Weights of a small transformer language model.
Size: 11 layers, 2 heads of 128.
Architecture: learned positions, tied embeddings.
Each number is 128 + 24 x the weight over the matrix's rms, rounded and kept within 0 to 255. Layers, rows and columns count from 0.

# layer 5 MLP up, 1024x256, rms 0.0865, rows 75-85, columns 0-63
[[133 119 135 119 129 131  82  94  85  92 105 133  82  91 148 150 156 115  74 127 122 108 121 123 119 144 137 133  76 145 142 139 107 123 100 159 116 182 144 117 130 131 149  97 129 114 117 133 123 126 127 101  82 151 145 108 143 140 129 128 119 115 106 108]
 [150 115 142 147 101  94 133 138 151 136 131 118 153 140 162 139 147 142 158 149 107 121 111 168 105 122 154 113 151 164 138 167 128 132 182 126 162  68 138 127  99 138 102 143 196 112 102 117 122 107 150 126 186  90  53 119 131 160 127 126 152 179 146  94]
 [113 125  96 183  96 109 122 144 171 129 136 152 128  94 136 115 136 128 110 114 170 164 158 122 128 126 105 112 123 146 143 161 155 107 106 110 189 172  86 157 134 119 145 163 134 135 177 115 127 105 179  82 153 160 145  98 125 194 105  86 154 161 100 113]
 [101 137 152 147 109 113 152  99 120 163 131 109 127  98 157 122 142 121 119  88 133 153 151 104  89 129 129  82 128 118  99 147 156 123 120 132 103 139 136 151 126 156 116 106 170 143 131 121 113 125  81 122 115 111 121  99 114 101 113 119 128 137 146 129]
 [174 126 123 131  67 132 141 129 117 123 161 132 122 154 136 171 125 141 101  90 148 116 110 104 106 148 151 144 157  96 161 103  96 150 125 112  84 139 162 126 128 126 121 128 135 126  77 135 118 154 147 127 129  77 128 108 155 122  86 136 113 109 118 131]
 [ 93 156  95 116 106 137 145  94 130 146 119  98 106 160 166 136 161 137 143 124 159 127 113 111 119 139  90 100 159 146 103 117 128 149 127 149 125 178 126 140 176 124 157 117 121 114 133 165 116 146 199 139 124 154 111  46 162 114 137 142 119 148  74 131]
 [134 122 108 116 162 157 178 157 130  83 112 143 188 136  98 146 122 103 114 140 149  99 136 132  92 137 126 132 155 152 116 158 144 136 173 119 126  78 166 164 155 107 111 123 103 162 111 119 104  86 129 110 120 145 127 131  88 134 153  84 116 190 110 113]
 [104 101 129 101 107 194 113 163 107 111 125  80 138  98 125 180 159 147 158 126 169 105 161 110 123 135 103 134 166 143 127 117 162 113 111 105 132 102 170 125 129 147 109 137 163 129 144 147 115 139  58 127 159 138  94  99 126 102 117 125 101 105 153 165]
 [105 160 159 157 144  77  96 132 146 149 152 106  81 126 148 155 177 150 129 133  95 109  89 123 116 117 102 136 165 144 133 156 145 118 114 145 165 121 163 111  95 157 123 120 184  85 144 132 128 117 120 117  96 140 125 139 130 119 134 110 130 147 153 138]
 [131 131 103 131 129 142 149 107 156 155 136 159  78 104  91 141  98 136 110  92 130 131 139 115 156 159 134 112 125 137 137 137 155 118 109 144 118 172  87  72 127 115 151 137 145 151 124 122 131 104 116 131 142 170  97 134 131 135 140 122 130  91  86 111]
 [165 115 129 106 150  59 101 140 149  95 137 161 104 168 114 165 122 144 177  87 122 137  86 153  92 120 138 148  87  86 115 131  42 144 133 146 139 159 154 140  93 136 142 113 141 122 158 197 128  99 158  73 143 118 122 167 111 107 106 113 143 144 139 115]]
# layer 5 MLP down (transposed), 1024x256, rms 0.0722, rows 75-84, columns 0-63
[[142 134 120 142 116 128 131 185 132 155 128 103 116 139 128 139 103 141 145 139 166 138 143 105 128 137 144  95 133 137 137 124 146 142 111 140  66 113 136 126 158 160 160 119 151 145 123 136 114 138 121 147 150 128 121 133 159 130  70 159 152  96 142 162]
 [151 118 160 117  85 114 145  95 125 128 160 121 140 118 148  93 175 150 167 115 109 160 105 144 166 156 114 127 112 159 131 157 115 111 169 101 148 160 133 149 151  92 115 126 127 172 101 128 117 109 107 130 119 144 172 128 159 125 169 119 152 100 131 119]
 [103 124 159 100 168 160 114 104 132 167 155 141 156 163 154 128  82 102 157 111 156 162 142 138 110 113 140 128 105 102 124  71  95 100 133 130 101  94 152 104 150 137 132 124 130 148  91 157 125 135  83 138 139 136 146 120 114 106 128 116 128 114 172 121]
 [128 162 128 139 132 142 129 142 120 126 165 107 129 119 128 158 135 130 127 115 111 108 133 122 130 129 137 142 112 140 159 115 115 145 143 118 163 135 170 102 133 121 123 118 123 163 111 147 143 128 159 114 129 145  95 132 184 105  89 121 107 152 143 155]
 [166 120 140 165  68 164 119 123  85 146 143 116  92 154 133 133  86 138 101 100 147 130 131 188 148  92 125 135 133 142 158 104 155 109 167 148 174 116 114 112 123 102 152 130 108 126 152 101 142 120 125 118 165 106 123 119 111 144 157 141 136 135 130 116]
 [113 136 130 122  60 134  90 115 105 103 132 137 178 117 137 107 104 105  96 122 106  93 153 131 135 103 145 139 112 120 103  97 132  94 141  77 136 104 120 119 152 115 130 115 124 121 141 147 131  99 129 125 159 100 161 173 133 139 105 160 142 159 141 137]
 [141 125 117 107 133 119  75 139 116 144 120 112 116 140  99 120  86 151 159 121 110 181  92 140 159 112  81  99 146 135 124 131 132 126 103 139 112 130  67 113 144  87 136 105 105 151 149 139 143  83 107 111 138 133 150 126 107 125 123 133 159 117  89  92]
 [135 165 147 144 112 145 114  99 134 105 105 123 101  92 135 163 110 126  85 134 124  97 116 144  99 147 109 168 147 162 124 139 148 153 187 100 133 141  81 180 105 152 145 159 103  94 126 168 115 122 145 110 135 144 155  81 115 150 148  87 112 130 133 135]
 [ 91 133 159 149 147 108  88  99 109 158 116 106  97 103  92 115 151 160 139 128 105 148  97 168  99 137 135 105 105 139 107 123 149 143 102 142 120 112 122 110 116 130 140 131 161 129 166  92 133 126  93  81 130 121 153 111 118 125 114 125 127 147 141 117]
 [132 147  90 107 133 115 126 166 125 123  72 129 146 152 135 128 113 109 176 135 130 145  88 129 123 125 106 126 126 133  98 131 113 141 148 108 132 150 171 148 111 122 165 121 132 116 114 117 159 122 143 169 125 130 143 120 110 105 110 149 111 154 118 119]]